config.yaml
n_layer: 13
d_model: 224
n_head: 3
n_kv_head: 1
head_dim: 64
d_mlp: 896
vocab_size: 819
activation: "relu"
norm: "layernorm"
norm_place: "pre"
norm_eps: 1e-06
positions: "learned"
qk_norm: false
attn_scale: 0.125
bias: "all"
tie_embeddings: true
parallel_block: false
extras: ["capped logits"]
init: "uniform"
init_std_qkv: 0.0283
init_std_o: 0.006
init_std_up: 0.0283
init_std_down: 0.00278
init_out_by_depth: true
optimizer: "adamw"
lr: 0.00223
beta1: 0.9
beta2: 0.95
weight_decay: 0.15
lr_head: 0.0102
grad_clip: 2.0
warmup_steps: 558
schedule: "cos"
final_lr_fraction: 0.1
batch_tokens: 32768
seq_len: 512
doc_mask: true
train_tokens: 168000000
steps: 5127
dataset: "wikipedia_en"
Each number is 128 + 24 x the weight over its row's rms, rounded and kept within 0 to 255. Layers, rows and columns count from 0. Numbers have three digits each. The size before them is the row's rms in percent of the matrix's.

# q: layer 6 attention query, 192x224, rms 0.0917, rows 44-63,108-127,172-191, columns 0-111
# k: layer 6 attention key, 64x224, rms 0.0864, rows 44-63, columns 0-111
# v: layer 6 attention value, 64x224, rms 0.0698, rows 0-9, columns 0-111
# o: layer 6 attention output (transposed), 192x224, rms 0.0661, rows 0-9,64-73,128-137, columns 0-111
q44 065:108103139143147123148132144106086143107133066174172142147146088143107163150118104110099127158078134125131099142178131125122118113126104094135144119102109067138111140104145127149136168125143139086184133101119135181120130094114139135086171136115149138156143138117144097148095144107140109096124154144092131132115109126119116078161091139147
q108 079:075124157112132124155166155084110167133154104113122133129152131139145119110158120111097138143088113131156138116117079178148158077155130139153136134081124151140118133143164102124105130120152164171165097163128187158099126129149138151136123120133131104157121114124129102124111159062137114161097129125127130108091143145133178113103091151150
q172 124:118118138160137132175172138099121180138158115133101154107175098095100121113108087089126135141132133086125140114096116137135141094145127093170124136117128146108099133119116135122152114093185142142137122134123089145080136144158132131144139162135142162162123134102120150073140175135113115134080139069096143097082099141138158143093112146130
k44 096:136050083134103157100152117108114115101102124107136133122167105107148163100117122167129132122137155149133106138127106116166128113149059109154166126151080128140079083110097167136108136111140142151122145136145154103145127168146113152135097145112089139108130142131068140110152122129106095132168114129093098110161107136102124162124106107160
q45 057:148136104122135150150128148080154130093107188155100142118184135132139126102100123099161122155105112136094108110128103127072161103134129148173111122121135134134136153137158121108130114162124122098135181150179106130110132118112120143190088117141127107154133145123150088165115125102154156151102100137128109146149101125130128086123116119144
q109 076:136139158132127157116159154118121154118115140155135129141124163117121127114084109132156126139130117098128083123174149132123107100124149144172120149104106144136120134179157154143111120132151115194100095123124095135090134103128208090127070124178125068138168122099139113118146112122127143154112153159146120136165120153173081139123101103109
q173 144:133144105146092134119120128114122137110110140132106149172127104081105111103096103107103127179137159148142101121144159120086110132140149170162136126132103093130115140186140138102142115128147089178081123118149109121134132113121149083156113130147077122130148149164117125108117131083162107161059137155141148085112113141148123177118110134097
k45 108:159146103139127130185119193134145104114104104126136131159116196139124147073136120113102192127135129153147129168158117175095147080137086130088123114132144151114093120151102140120107121111113142130108157133137138128105136064125158124092127110167114135113157109116107094116135119131135136144154128128128132108165075145180122164113107107141
q46 067:119081095124103121099117128124117129126142083167140128145128133139126156140138109105102126175104099080134070166142129109117090114095096115117116154166139097098172090117117125175159152118147151092105119142104108143128121092131151147120116112141124110084090186130150127118108129135123123124113132133130105127123130163119107111088092151151
q110 063:133107114153093128122098114141139142099146095119163125123120124123153168132111096131115141134114131173160122168118133133134164123125120124116129096116128137126161095116111120168091110113124150124146107122149157140112149118133141129145100090155121108094077150124170136138161095141095120125104157157176119110166170162156090146105099140137
q174 135:143111143126093140159105128142100110147148102112120153120147147142136135114151128125102147125128115134144171159073105100118144111129105101120126120144110126142149097090137129136072099101130182073129143140118146124166094117173067166142148102091133149130092101098177145132132114129114118103113159120187124112133098166140071124132196109143
k46 087:116049147099121128159100124152130100120126133144147116120138128155102175137144127149118011127127109112147127111125142094137110117097125098114107107126144150156112131100124097167126117135112118145112106120146125104112162124110110183128097133120142095125127116117136158161115115152128128111100106102136118126115119163142130132175136119116
q47 053:139134183121145138136131113179081121117103092101122141162080149116100142095130126125100111129125169170136125122096139142139105141150106121142122118091118139126069112132085125162102154151137109134118134151136132138122162142135133100112098156138104115102121098134135169165135136157120077131141150134099111090137131124113114136162117141106
q111 069:137128100143139118118150095147098113103126127117125122138153105131140143108130111131120129119138120190096122141141141142123145153106091118149135154126105098147094116093131128155169167110120148119147117173149078112154125154170109148135154139122127112107150105165081158157107104145068153125140113140110114166120188117121131185111124141141
q175 159:068132153171120111106126147098094091124129149109126110122149134136154131118121154126130122089152069126138132117096139176152105137124124081120164158121099108148119131081095136145121170134119123115103124165105141131158156148147102131143132125110093111152100140122124111131129128131037128097105113177101116139132131124151130138139134125159
k47 109:111138092123173139115139138109089133099108190126097154112122110132165106101120137144144090136144086099117121079088150114137141125127167133129142170101139119147128116119138109126159158082146113107064109149092116088107126158117095159154101088143101112156147140143114144143106114150102126145103116130131142158132134123166138134071146132146
q48 072:116140113116120138096190128141183107125116185135068107108124169104161107097111133135190149101173119131112138136107123133131154143164146160099131121142139171131140153094144101112145133141119129126146146149171139085154140140158115100110122114089094122092186138155108109111151166104161087184132141158142127111100143099175157152119121141114
q112 071:076126133129127104089148092130124146132136150142105106074165121118123132139148126112129140128136115147113093120081162137147124145143113096155134128165145154099126139102133112112140138132092176113166116108115152123195145135140133154119125170148112139119113184179129124080123102108122094124096126168151136092094134098136152151118070148139
q176 129:070141116112112184105123138113146128126130127094118192054130140102148116162135129133089149096128098141096126114067097165153145092146135131131175101110114135168130135120101102112112120158124161153172134165117139111148140129154142136130123131138136140112139097120173114112112114100106104154093101149128131116138152126148111146151102158102
k48 090:129106122122127126109095087128109175116106144114136145149112112110114135120122128127118255123123113123097102215151118119122168111183134105115147146127127123116141139125130121131121144111136132118111159108130097112107155134105142142162121144106134151123122144101159103139123128141129128128098113120092122129102110102130161109143141144143
q49 050:097134159129135099138133130112104081104143124080108146153148127178163140124129126125086130167110102165176085139108140104100137138126122131128113132117119106070124115134104119136114130104126086131101144139159114109126144143127151153126163122130119120148139108126132133182101143118149154122086127134110091103175148096126114060101148122155
q113 064:065125150136091086149115144114071142127135170110097118124137141154109110104139101119090131109126153132134123133087088154125159141145133148112126149118113151127106141129137107133133114156163145130121093140150107110092134169133130141139088154158105088145163143170131106165098127117150179179116099138115119144163116165136125150157136118131
q177 156:056110155167125132112106118116109125078168189139095160129135126132136147142084147137151133095154099099105120128109084129145139138152109114136111104120125119144122122113124137154157145152152051109085117147126093112116139126133116154138090156122140095147131149149137104133109121170094168151097077156093136162120118164138108137124162120144
k49 108:142026105122133131137108155103135114079116193173111125137110148130138191135105156169150077150150118127152132186086111132121172135142109129143143144107114162149135113131113098099158149136121101118088101121148127141120129179104135126146144145158091104145141150148106120127129095149108118151101106121136128148127114151129122146104120117156
q50 060:110151152109154172134134170172162090100091136098103104152126141123123097094133142159135119116130147112144118102133131130139119118125130146141126130142109131139067157103122099113084133096130126144138151166155140132159120119137126119139135118135127149155138126172124117175113106142127106145091136121112134088181129137122128152174148157104
q114 075:157131118130067144157133120128120154103131124121102145095167111122110121173137123138136121108162153150157106109090102122146132155097155155157142161135124144068097124147112127125114087065098122125179147147135148146132105111125108133112125130154152127100130102142152133164117114137142126137121116094158106129155159150121119158161145140126
q178 149:155164095082087136168148113143139137137119100074129120101139094122122097120142128136106115134133171168148134106116099131134135152134168140146144115130142155099122131087164129110121092118140180150170119124150119141168123141136112116109145141158131201105159136144112143159113142112130125194084126065142130075130130149121126175143123142105
k50 095:140202140137121126137119085148114139138137085130129117130112132118120041137120104127109255120126145137099127116137127132139134112181151149145113121120123127124100178133125133129144089162112142145155118119170161117150119150130145132145116132128141131106133121097125109116111149102127140094125139104123113121128142146118143128165117111125
q51 056:112144096105099105098153147109125117124090160150140140133095144114129116140115137136146112120122141148147113104151124162129160136098108143107165106125127166127129106104148119126137186114123114107123148122100125105086112119102160138130137092155147088140118099157129156136148121112130151176116104134112160152108136122158129149125139135126
q115 059:095138122140129098091131124112164130141142149133149129140067119093114140173096145143159115142126159103123112119155122129129127136132117186091143115105101149143130136139076134145087168172118121094152128091160102164091122108112182106076151133119157117148162149147160143111133133126173072134124120138126123110135110096133182093112145121133
q179 160:149139110122126116118105138079121121170074109143162132151139130117117114079130104139105122153100164145160130119125100175097142158133145163088133144126134113126107126200133114113089142150155158141153116061144114111110135113155148089100110109171097129086162118159124139141122094094149095150108142106152150112123103119120161165131096130088
k51 105:109218124125115135165122117142145144153112090087155122129154159137137084092159137115071211134111120104119111088168131140109114102128145142129123111126148108116138174139119158096104087098114137154139157107152155122141119108143162111129134152137130139113121135109128084116107117114146101114118117114146137114158124111151153120158123121128
q52 063:131107148147119104109100120144098147128128093120221107074111130098145151130178164132063129113151112126130144125148139099078123104095136157153144118102149116111165132165167137140123121126167104148162113115117124151157133101124188134167126113126129126131084153095138132112137145117128155089120146123173109147108131162160119145106135140128
q116 084:140124172157174156136128143122131119125136109133145120092115070157100138135119150122123122083177085074130150133121150098116114149126097102127098124140114139116189128155123156139157118172160086109108151084134140125114170107145131132116175153071138154177125132164107131097135099160164123139131135116091114135134148157069142109148096119129
q180 158:171116115114166140113176129148115135129124138143159122108125135097094139142113079124159118123150141109127133129139176076129096136129096120114094108136122154113144114120150150127112125142129103115104151096107114133110143138142117105115142166098150115142134128131088147094151137192206132113217135123081129119162162136080141127119125117107
k52 109:124119126123134136122165140093147119136148142144120132125122108120178138146123119134144035118120138115123131100103123117121137148092110133120143113174127138082117143151157115130134130111096159130128132141130159148117151120141117135114121172076153150158129126112101171104142160133136120113189146119143171101096146151084090140118144140096
q53 047:125126155188148157103141137110153132138129155123148133117168120111138123122095096119166137090149117127071155141095171137131140136127135123123118114101098150125132108141146158119165112201120128190128083105117159124156157116155149120140117127062100124135111130079147136092143079174134144169146125148139177134135124138172148134098105143126
q117 072:064125137155171120093098128133134151092135166103125187141143113121125119159145108132098133098156119133144147115108124086120146123135140101097148072145135127166147153126107147092125084173140166125117131112129122177155131112160119124109089123093088158135146155115119123154096127141126108135112101113097131123141143185112150103147115119127
q181 153:101121128122118144152141119137150124113107169142130206173137111172097135144100116114140131123116133137102149143146096088134121101135114113115163107153106175192174130172117107131127100172128116115106139133145152145098131126082136174145105090083117100134121119145169139132137128141153154124145102142096108139144129127105128094149154132093
k53 111:131058140126126121154118139099137133137135145123129156141189122098156161128125125096125147163127113144137152207099108123113151157108099098125109113200131159151149158174106076119122114120129106145110130159154115180073132154114156140127114137132148090128083157138133150129143085137133128124143124109137129139105129121097101117159123134121
q54 063:090135101141131112132180081128129175087178158090189116103142081124145150124110143154096099109102117132137110119128120119098115113103085164121134115157101145126127139164144128154136140163121109085141122105099078167125131108130132139082134126149136115096170159162110108124079118122112152156129142090102096139110107113107108114146096138123
q118 080:125139126119099127163145114164143133144103208135143141093121108117214119086167132129112109155108123148141135113101097132148155094135138117110119116088141090108128124094132096127092121125122180100127113124110115109160121112135140134131125163179154132118151176089112142110113125123099146157081125134132124119144119157165142131139123097132
q182 146:148132137112118107126118112156119137123105126093156099112140126102162126079199118140096107097101156147175113116091146111106128128100131127132104138127120114149120128119145135125106092120136197105141127141108131093140100134167109131119166173173117134131128134129110145107123052095131132160125174127174162139166110177123102131140138094136
k54 106:119221157120135108139126066142136119130111108145141126130148151144108028107143117130111102081134125111093118001111151138133087142139176106131106129120122103122101206097122174132109144118125143144127158135155111107121149144118105120115129158158143128110116133143118124150081143145130128124106120123150166139130146134137145118148112120117
q55 060:096135143134117122103112132154122138112082119133099139128113131095129096131142112117195137114119146136144128123104144129119130137128159114115160125139145151131094119091083105123157144100146113117119105140116105175121111138172152129122109142162146146099132184181133172119156124125138132115117129114128101155155157115132121137149095132110
q119 075:104104133157173128115077142120103127094096144135103137138107097156075134138140119146139127113113114147134103118124147074129135129129110130115125112154170145115116133138127103120128126141141131096121090150113100134099135096129083122153119123147085113147153123165113135187126158113120174087130083139121083152116156162138103168143144096109
q183 143:083118141113100145157044120190115112100125123130115166111101127181097128150123171117101128122142112104120116122103125105172129106121141121135148088159172168168117134112146119142130127109132162112123147120124154127109138090123126129107103093087110117133128091113158115159120123120090128137109127114135139131094106170181100159151148137078
k55 105:124174143146117133122140164118100116113124179149106132165107104126088063137129119071120103150116115120127123083090121113135092101155136119138096113131123135124157213134127086103121125137159151080107100117176120152121155124116099164124091122115153124158149126133133078135129113152127125118109091138109153149113114145141111164172155098108
q56 066:103113181086129152089144088177154155139084092115124144143103117131106126147114139107115131165131145140125136146092104149152141148125141089110122108146154055140108134113108118163104117088111091142137179114103133123141120109064164132133116125130111104097075071131160134084173064138108160158147132089148115139124120110118124111131132158106
q120 084:096124123113111112067158110158125143142105126117135122116129164139111130169085136138144148181087121160160133135122119149129108151119138095143168131137158106109072098126135162163155151083094121133129130176129138113129125113130128106134113140117139123095086100082193139114143108104104091094132151154160143129127119155119104160123130175111
q184 149:199125112160146126087103119137169125142161112131118138138124139133127136135077144148137131172118095160150139132127175140140102165113121096143156117126173142090103099153155123138113159133114109126163116087111136102161143081123117104083123110097124145142114093102159147091140142107118114123107120181104148122105112135142135113111147125118
k56 101:142173112155128131131111172131141131129137133170147133140125111129115111145107120107096041133125130116163094098164157125131097125079185130135160120110114088121108095140140160137118118129097117123101101154118130154116138101135137096128113092134117143150155144111109120125143124120134137151136137128119134093134121117146158138090127153121
q57 062:110137205156141142189130155114139167106113085127166126141133080110145114126138125118118109125097142128147120101153127172080101113134126147115145115153145130127094128085146064135102123152107129135156106115142133184130152094097146124105130136121124165104137099122134147147102120127149146113100110168130112123123145151127133123153099103073
q121 088:119116156134157134151114085068116102109135141097146113141176065153107117086135156129090120096134138158136118107137089101128125134130122130133075080144151143156111129119116135136123129168120112128067109090117128147135176131133109140135128125093129144127115161158117135152078113150124138120118135104104147127139140127140137119157136103139
q185 156:134139134122054126159164133126138122123084127103133133146147098149145107098164157115110113084124198131120111104101106100093122141134147110099097134177095177138142140070114131115145120136108175139108142098159106153161133119134113119100121168134110144127161094164145143147158125161113116126139129113147142129131141150140121126159169146123
k57 105:129198154116141114137147074120108117117125103111150130127152115134145004106128122113123191108144135141068125080141124120123126104135145123149086126133149144111114227158141164121120098139125145163112115126145154151129115175159121123115145135120189128094121130112112139152109134147132134108129137119114144141144132118093119123168133145121
q58 068:137081086154136108085122148086114107147165106120137142110137081159103152176119074136152127160125101123176083140143105125122117137045124129131127147127154113137162102149117123125150141163162126131157102124066129152113155117163151159119122102146113133152101175126125172125111121138151120110143131143109095161108178135115098081105118127144
q122 068:119101162128146119176117126140149163114121088098194128124118059158119137161160100132086134122107170122151097155157129126129138143108109166106127119116132136118117109131099120147126152134147102162134119107094106186095119119116121166121118087159136153105123150132141168178125134134172114104154137099124113107133159142099104149151116159153
q186 134:095101105073176139145109127098110097128138119133163123129132125133090140167141147184158132174104148117156120148142057099122152154121107123115107133138104111134136098130156118147101132164121106082126143171113115113092110137105128158161137122143169135135116186134151138159136096116180150142151133124109105109151115090085145131124131136137
k58 087:132095134143115120169146132139125123148130129163158124147107111130159147149121170153109006138113140136196122057132122112118122153103135136145110151139144142114129081124107107141126145133110112120154132129158115102144128145107161150135113139144128101135144121127121165125142144110145150124126105099126144144109133121094115139155104119147
q59 067:154119136161097095113157089139143125131124104106141177076075090154123140138133161100147115094164125134141136131090149094172111112110153088158117129169150135111113149172133086140084093090095145118129125159100107145129150112140091145133158115099138086134128144150126157123118152115120145150104096097131097121120118136119111113130179129144
q123 077:109138150119112136136110138125124117124138133159144126107079131097116138119092156102193108141162087096142121121155127136175150110112143145137127109132116144132169109164131142141096124159150101141158128120146091110083135124098133152116181122167154137094131165123150145115138097139138131134116125140119168099102129086114106109136120128129
q187 165:131127122131131141113104126088126117158073170155133168113137122113140129133119122096114124147155069110143090121092109162109142115104123191120159128114150130137139126179086128131112156151148097148126123071159104127068155116147156167116110068156130122094098142158151149113124082089125119135131146138125174097101132098156098115132081113123
k59 117:116210115106104159129098153100134109147089118121116136134106125106155014130139122093109086136090112147106109040167116167140145058116159109132138114135151122177158150129109130108127136133157146118126115097161145130108137096104180108130125121128124122149132126105159105138132127147144129157128115142142155144124136115146157140142107132107
q60 060:143114147127138150118126144135137138112134151168134128124120133124100157151132109152155139130096099172155089128181144167084134148090140153164160165140114110132155083117191146121165114119183134080129142164164165178141118112122112115175137125139095117077100133132123118128120096105136107101134174163131104145122152158132117101123123138134
q124 069:173129122118087152125149165125116127164096077138129148171133139101145126129111104175182135110120121193143137130123153147138132127114172116151131132107117133103140108127142140133127129059184168131117121133141152146154082098145095137138129084104140172094106080061132151084168129093110154128125140118149140134130141148120104130127120172107
q188 142:130122113114077152145144116100123133123134078108133136157102111094145132111106081167132136168115135187181143125136149101120106142140146099127151101134097064115120116141130104134132093083151144118128152108165139062138101120180108163148145112137110162128114138088124162094124159081170114121085141071136123110081120183123139162126118158115
k60 099:136168123151113138135174098158125097131164121109132115119119127123104083126138107079094114123142133147156150044134173121153126107110111131145144149131131165131093099133125163137112106116098147124204149143123127098118141136135132171140082082112117158117125134120121172077131130120148144103118123139148149087132111136142151155130111088123
q61 058:125103105133088096092151125080064125155093115099135170128136089123096144177147102129098114104173108158134115134121119076128141128092089114130134083149119126127141144173128134128155183174147115133126116147103125151120100152160184149154092143131113116167140101142150136150151121141161116146090134114108115128136135105122104106167121128150
q125 071:100114136147203160102175147106179136126166140085150121118094072126161137122112140110115143158115102114115154142164152097129086169114103114144117099114112155108120118126137159139132168146103127131136161134084154165168141131167115136141123136068121098151152127123110158106101144113108092126128143146112119150110154122148147079104174148114
q189 134:165129114139159131114159155094155116165130109131138093122137119142129129126134113118126139163113146157139160147129135101082153133135108115135095154164076126131112122149166142113108112123130161139135151150082131145159126134153114101158126130088108121141124100093083129090144170088108093085166156159127120116167130090111156105099129126140
k61 095:152155137159134122148153125101110161122143125114161106081181114154123140094129121120137065122088126101123136076133162113114083125097166116109149145142129124102127098154132123159115088122129118132114161127134148118109128132118119130119140121121127099121162107147083179141125178138144100085178139134140140130128132117143122132117167163143
q62 059:124122183124123137153112120122146155142132137117102123088121138104109118132108086118153132134126165098098162159085142151154191127175162099105144118142129118153081146105119108119140098105120149172149086110127162138116100123156101115122120152135087162121147125144163131126203072187158124134130103111145119111123096149086115117156120119138
q126 062:167121097124124143155139130126123131101125143139158147126157116104121154122163115156148122124127117131109137174109140131113151127150110142127164136096113107162114150163124120135158124145109095168114127141117130140130096144094119133111106132165131161126057102114170154174188101088140139144106122137122127105173146114149134097091128112141
q190 171:185117123068137093117168116128153171114101121136157135157166108117126144105193091124117122127107184152105086151131130109134164135123100143131162171157109136135127136164147119158150097104106125147121120161124131158067141149090134127124101116157108103118089115162145137187152122090145117107143158153125106137197157094128146117127081140154
k62 110:110078146139119124115104117164108156130155102100130145135142153104149225110148114136155007115115136147143114160149133141091115090109127134127144159169133100141140092153120149147129097123168120131120186178144139157133088104143120127135132128152129099102085125146141187148145101115129142120156131139144094129154131107098101115078136145109
q63 058:166131072129134142133111129091093125149129164139122160151132143088163118090114151112105116114183109095114113130132109147141121125156166124131125158108139103074129159133137132083107122133107103144143161117168114100142093129093126102183110115155121116131134150089143108111132135108141170151143113154136149089142115129135140147105161098117
q127 071:174140078134153184148129123147124130112143106129068146119156120091145109125132123117146131102170133122105084135118158140121144115136150113157141157108157094128111140156167163138134123154114120152145147150162174135111075125141146095135094114121131139135108141178158129121141123156113122128096165154133130078145120085140128119069148152123
q191 145:157148106131118175129187135141112131116143088142130138112119113070138127114122055111151112099143144130126105136142176138099119119134124111157172138132070105118102126107107115111167134133154122186123132133135118151163083130149135096082125141144088146119118116117138146115148123152145098134121121140121129059162120111118084088110130154115
k63 100:161163138119099118128140115137167149142141113085101130131124144111120127106119107157140148142130146159090106137165161155106131082137121119102152140117130106101111078136087153133159108099152149123104138122074120139107160109133133122152132133134149134099112106118143127150114115145106109083108145132126107101150116163161127184047131149118
v0 105:148121138128158161075103104122131133140120107121144133102103137125110127143181115178099131164123115097097149133147145169141141144144106096125107104132130142123073123145114152127095143107101141128185147127112131125126096115171131115117176106106167159088100102128132140101131109127135125133106110171162130151183112153113150127141123102134
o0 094:107217166178152127177156120157128147085115136132108109134117128135146049109090130113150173128123159122065116043101165136089135142133130112112130120135112113156128179099118112123120114120130133122136121133108130139136182107136135122126105105141121143140109088182100126121124148104130127111143127101112142141149100140112097111163078123117
o64 082:099239173123104125118166116103148071136106156103102092109125141138149057110100144110150206104121140138112087071111158131141144127145165141110129124103133132122140165116094119088092125132157123123085116110165087139118177134118142153109122155154149155162107132139110086166109104112108125126124159083109119116136164144149110139124135101131
o128 120:119188125132111132125198096102126123148102153099129118150123112140137072131121102120146163120134179123112077079122139149104123129147162128116125089095106162105129146146110110101131117127176142141142097093175083135120129168099145141090139143153131150143153153144097072103137122124131166125117158080136142095102132161124129141147132110101
v1 104:153126126105132083136112119115152148128130158141128163097144145163116128158106138136113135103124178094114098113117081135126154137120136177125117133135142127104174131174127085145138140148132085111139124113162081121056117139124079168142156137189103133140155140160129127143059089083122107134158116101142116112157179126146138126137119144115
o1 085:150135130121126142113158119126149104106164072114129120141145141113094130114138101086090105091106134184167144111121157092115167059154148146145148101132095157174112101114131096084154141112143135131100158123119125148131093123116113125085156100117121127124139125128106134144142154140089153124141135164144114110129128092119138160106131125130
o65 082:109110146120135121140123154169160126105136138132143125105155118142106095144125127130131045158092125135140145153162129152127138155112165094110123163135120133128115089131150108137117125134140143151125146114072124157164149130101134121105078105101156124128143086098087140108150112212113115137128158169116115108128106181118088143142134156133
o129 135:135120111129136105148104100153104136144158156127141125114103096159113143134154130123140077094133061099142128168118173132136102147114121104149135162095128101111154140130159104139072104113147156109136132166079121181155120115081118141107144138130116102135096121123109121139119123123113107137148124146124106186161152150123147108131122078169
v2 106:096127159125135119100162143140099183131119079169122200095125138121139137209096092120099123113159113116119090133085134111169115108127142113134135108177076118163132137120108113124166165143129135141167113103155172181104159122163128110127147122119162148137128143130150133151160172142139145118159141089104105137086157133132158101129150083163
o2 087:161174099092170139094131183104090103110130135109156087119111153133132081089152119121097172151114156169168115103114119132150131071161175169133132117162161138110097135105142118151081141120140102132090144128085085139086098154110131090099157159134127145132179103118149089152115114149102131142117137150160103107108120091151139119141123106148
o66 078:135192120126109152163092127102087144099106110059140125146114128119072132136157163154157096131131152144121069093142122106121122172121098080126111130115138119130146124094163153110133132116138140095109112164132151159096124105095114137110095176114164133161172155125099142125110152124099131131117118186129159124089146108100101169159102154147
o130 143:183138110109097191176089116183173150115098114136118152156082113069109126138122151135100193126124148131112090145124144150133123145171112110139120116104121113140135142121156067155121109155129147106165131133095138105139119115073131151122124126135138154119156135161113138119115132115113107122146113125126123160126143118113105138151123136137
v3 104:093133114125171154124086131144136135164114139133121135159135196141106131179099172166139148162119160059114158133084138087118136108106135138197132123110176149122133112098115117133165123157109098134119137119155102099145117094087142142131131104101148109112162076130139123106173102149114128086136151115131121117077114133091142126118173127120
o3 085:127122137115095129143144146160092141088183131129146083137140130109080086108092127137083176159119121147131116128155115137117096135141108119120150108108110132155102160120106133148124154104114143111134171176086109128134106125137122081124128118174122106109096093183138096140109170126127152123099127143134127133163130121149106101122131151148
o67 088:113148142086147101100103140132138152118154077152156077131099113145170115101146117161159138105150110121123122117132114150167124171139136136131152149080124120067138153118132094136072115110140119111143136128102116148137166141161127128151173182141094098137147167105105081154105143130124149140067102121170108121167144100120125100123119146166
o131 123:091144126183121137130125124129145152155100129156130095136133112143100098133114144089153137085161118100126143108133071122168124143132130128130108110149125125141143155115146123118115126151147136090139130113102097114091113122127135116139128124100112086137157121091089119143153182166153133148108138109180130114126081144167125141150122165138
v4 096:111120159143131127124114133079147121129108109141153175132121152117101126141123129165132148171125079163155155150086134126150129132128138148142128144088172083140101112121142095143088148126104126139116110138110115122096148135142113153158126147092103120155141119151137104126114162079126149155088128116112102127108113126103098118139082147118
o4 083:162196098112134128168132162124123087127121142147155099111162119130158039089156102139123081132139167116146135008122140137148097108151195106124117125097107110154139156142094134106112140138134133137132171116132103143122089148100143119134126132108117170126132092100130116161125132125131139156122128118148144128084119119109128129134135120116
o68 086:171169119097131129150139121146123119160149119160120098153127118135135062104121134112124100094133174111128138027143092114154119144165177138130077099143124124130111193110108117100105148110117148134138120095108101095136113142083113131115126158150147126139144112155109111150145127153136171130117123147116105101104140150146117160098131151104
o132 125:177167132055113110136115096123136120126153147149137114149133135148136110170123155118125102133105144099170135110155107120107111128170133111137111117126143108135119184062148130111049083131119121146121105109128161127131154111110087094118129157146143170146136138158142125114114098141156155120125133133128163160091128155096120162106146124119
v5 107:152140136124106131127115135109179117150074140134127129179138125112141121134184096128128128114120177128102097128123155112140097110095106116154176132109082118141128140129127151127127081097084164142145116167099130113104090140125083104099084109169112127143164109120119133131104122061104147082147196138167127087148116140128138118143138116115
o5 078:104062090123133147124147171113115112120147118122156098177122178120121121094121135121121146128155139148183117155112115088125141090148160142120143138129135135114118068101105118154112168080127121113134159113146126168109068176085155134081168136109128128103151098130140128123162109115093119154113122153143077121129143106134154161120116158140
o69 096:125105129165120151115104155134099124127168070153115170129126096158125116169092195144156155150158122123132116190153142124132139143114131118113106097117155147095137079139134140142148132116114136094121168117127128135146139107134178138124111138101167129150141160121152164111169133138117108119114140124130092104116139117142129134139157119159
o133 132:156141115082110124151115122112088158164146079090142096097096123142101149137096107130145119163127124107138150162130155185117131140132123141127128149130141129115123095122129131137140133132120157128097150109110115206158135120114158175123112162110132127145102126095141130123136107192175093100117157119154125071171149127131128142082140125101
v6 100:086140123071117123147100152141114117131107112121133130162143130115144128147160182124139125123128190088117128144114101118122140126104115124148148108145114121157119112109148126122113163118117124129109125150127144156152126137112098116098115130108131139165109146132129142184130128101089160114184148108160125166158119098121174127111131100140
o6 080:125193106128122151104121169110115103122113112146118145122110136099134139156108133105148119113131119158132127104144172129170130103141178149127126135149112119140095139083101116160156145149144106115169147122122106152142097153086138130113146146133151142115168120109166079132096110123111134128115119131159120128041163118152152105130130119154
o70 087:121146121201122181161149085116132134128177087133122122108156097137128119141093113135099112116126110150132108053145207165119126084140166127131152107121149110153144098110118133144106110106151106172094114097155154130103132107112135125116158132066163172153156148132133157104098132108125139112142140153095132096098178165095136141121140145132
o134 130:103143115134120110145113120100098147181114129110167128134121097151147184097132132112094094135121109115145089058110133156153130126129119128156121157135208133102114131112106136155133131167158141115090147109124084137147100132106115183147131101100109108120155124113119142114134133096119116148127166108109160100139139106117115108111113133097
v7 106:179121130078135134106111135154187187134113113113134188117137122094141132139108094100121121140135130175104127128110161110147110130150123174176139097115140142150146124159171133126138135150130137140114127108083168104112125124122124125122127072110135134124122104121159120119136121116151117137136122151131139132129146094140109138137117192087
o7 087:143136106108128103121123150107099109114139116124139106126126141152094090100132147117109199115133135166093148111137141145153096079182157135140098132136152098132097169109090146079116133092125130128119133116106082121147108121098133087139136140137092123126140126142096096164125139136087146125142131148121102158125161101144142126105136139139
o71 094:121151148150143109125120101126105126147102110146132101105141123177109093123162154141137167118142124110124093121158105157125164124141103106099081090123143114112121161116130113131117152091087138100147160147122108121147121165115127173137128161165135108122155154155168136137145091132089132125061162127141113133146143146148142142131154131124
o135 129:136154122171147103118131096106155160089139119101098100126104102160075104141185147101128144090145110126166095160134134142150161095132145088120108106133137127161123164119142133119098115134106169118115134144124147140102125161103108131136118171138123165135115124157159143099159099122131117159141192106132125112158128120120113152162136104140
v8 088:127154102101149144125112078132139115143126123137110158120146136108179148142110130117117140124150129114056129109103111154105131104115122139123125122121190144136146127147169124135117097150130129072139157080106160126096162116123124126171161090154153089153118120110140150144112132120130136134134153173119145109083171089153138136121098112086
o8 083:112036106149102117115120138117123138131120131120145116120155132112118226134124133142127000109116110137164142182124118119141126185103150133134104132142114143130138062142137145161132096129118131120151097140124177138135120103137144138136106132128104125115116173133126198092133123134147099129145114113149142111132161112146159141110139142130
o72 087:118041116161103120122129127108105142155110142114150160120105092139128220143153115140160005128110116134147119190138128105120142150105097085112112128158108141134128064149147125157128143137153132134127110140132121160114127117139140144105130130106131124119124168135104164086158151129107145133154133117128153135120137125125161093113133145157
o136 103:131070122153150122094123127134143144112100155125129169170107089137167190142128140118141039100112092114125086155150158127143159161118117097120131127129125126132119059133114128160109116152140127145104129135124116162157086108106158120130128112114102094110128136129105136086162111139131160187138116147110129120137129111145132121117131172184
v9 112:088130152167118098125080134078116126110154136137114149108139134196117126122143136145126124128175122098132136125150170109160103135119150173093089118125109142127136132127126124132117163150098108165132096126153155148100132127112159117126130116110179084110105161121167148150129119124121133078133091175163095176110114151115133121127121108139
o9 083:134056136117135150099147173164101107080113116073130152119150151098129174120118115099160063102099160181139123164109144065120138110184158154140140129196157082115106105106122089148124099104127075102093134126096135146125144148146114128134162151108136180117158111120162122158136140139110115128124132112141136110129099102122151130139135106133
o73 084:139038146099098136103141180172118130147121136106137117098156176146121185112116144098099047148113143138134152179102131131136184128136133117140129162124164143156169134132110123136108104121120132126120121156125088143117122123127100116143126163128085155137130076133118156112122118142135114147115153116109100159150134144066094128159136144122
o137 136:110049131094143169122121146141090059133102165132118111134117147128127198108156132114123077146111132117120131169112116124119153138127090138121115129108158133088196116119132122185146118164124122096104133138131090118140119123130103170127127114125100108101149136148145097124162133106114147121139135124169136128143106144122106139121148150127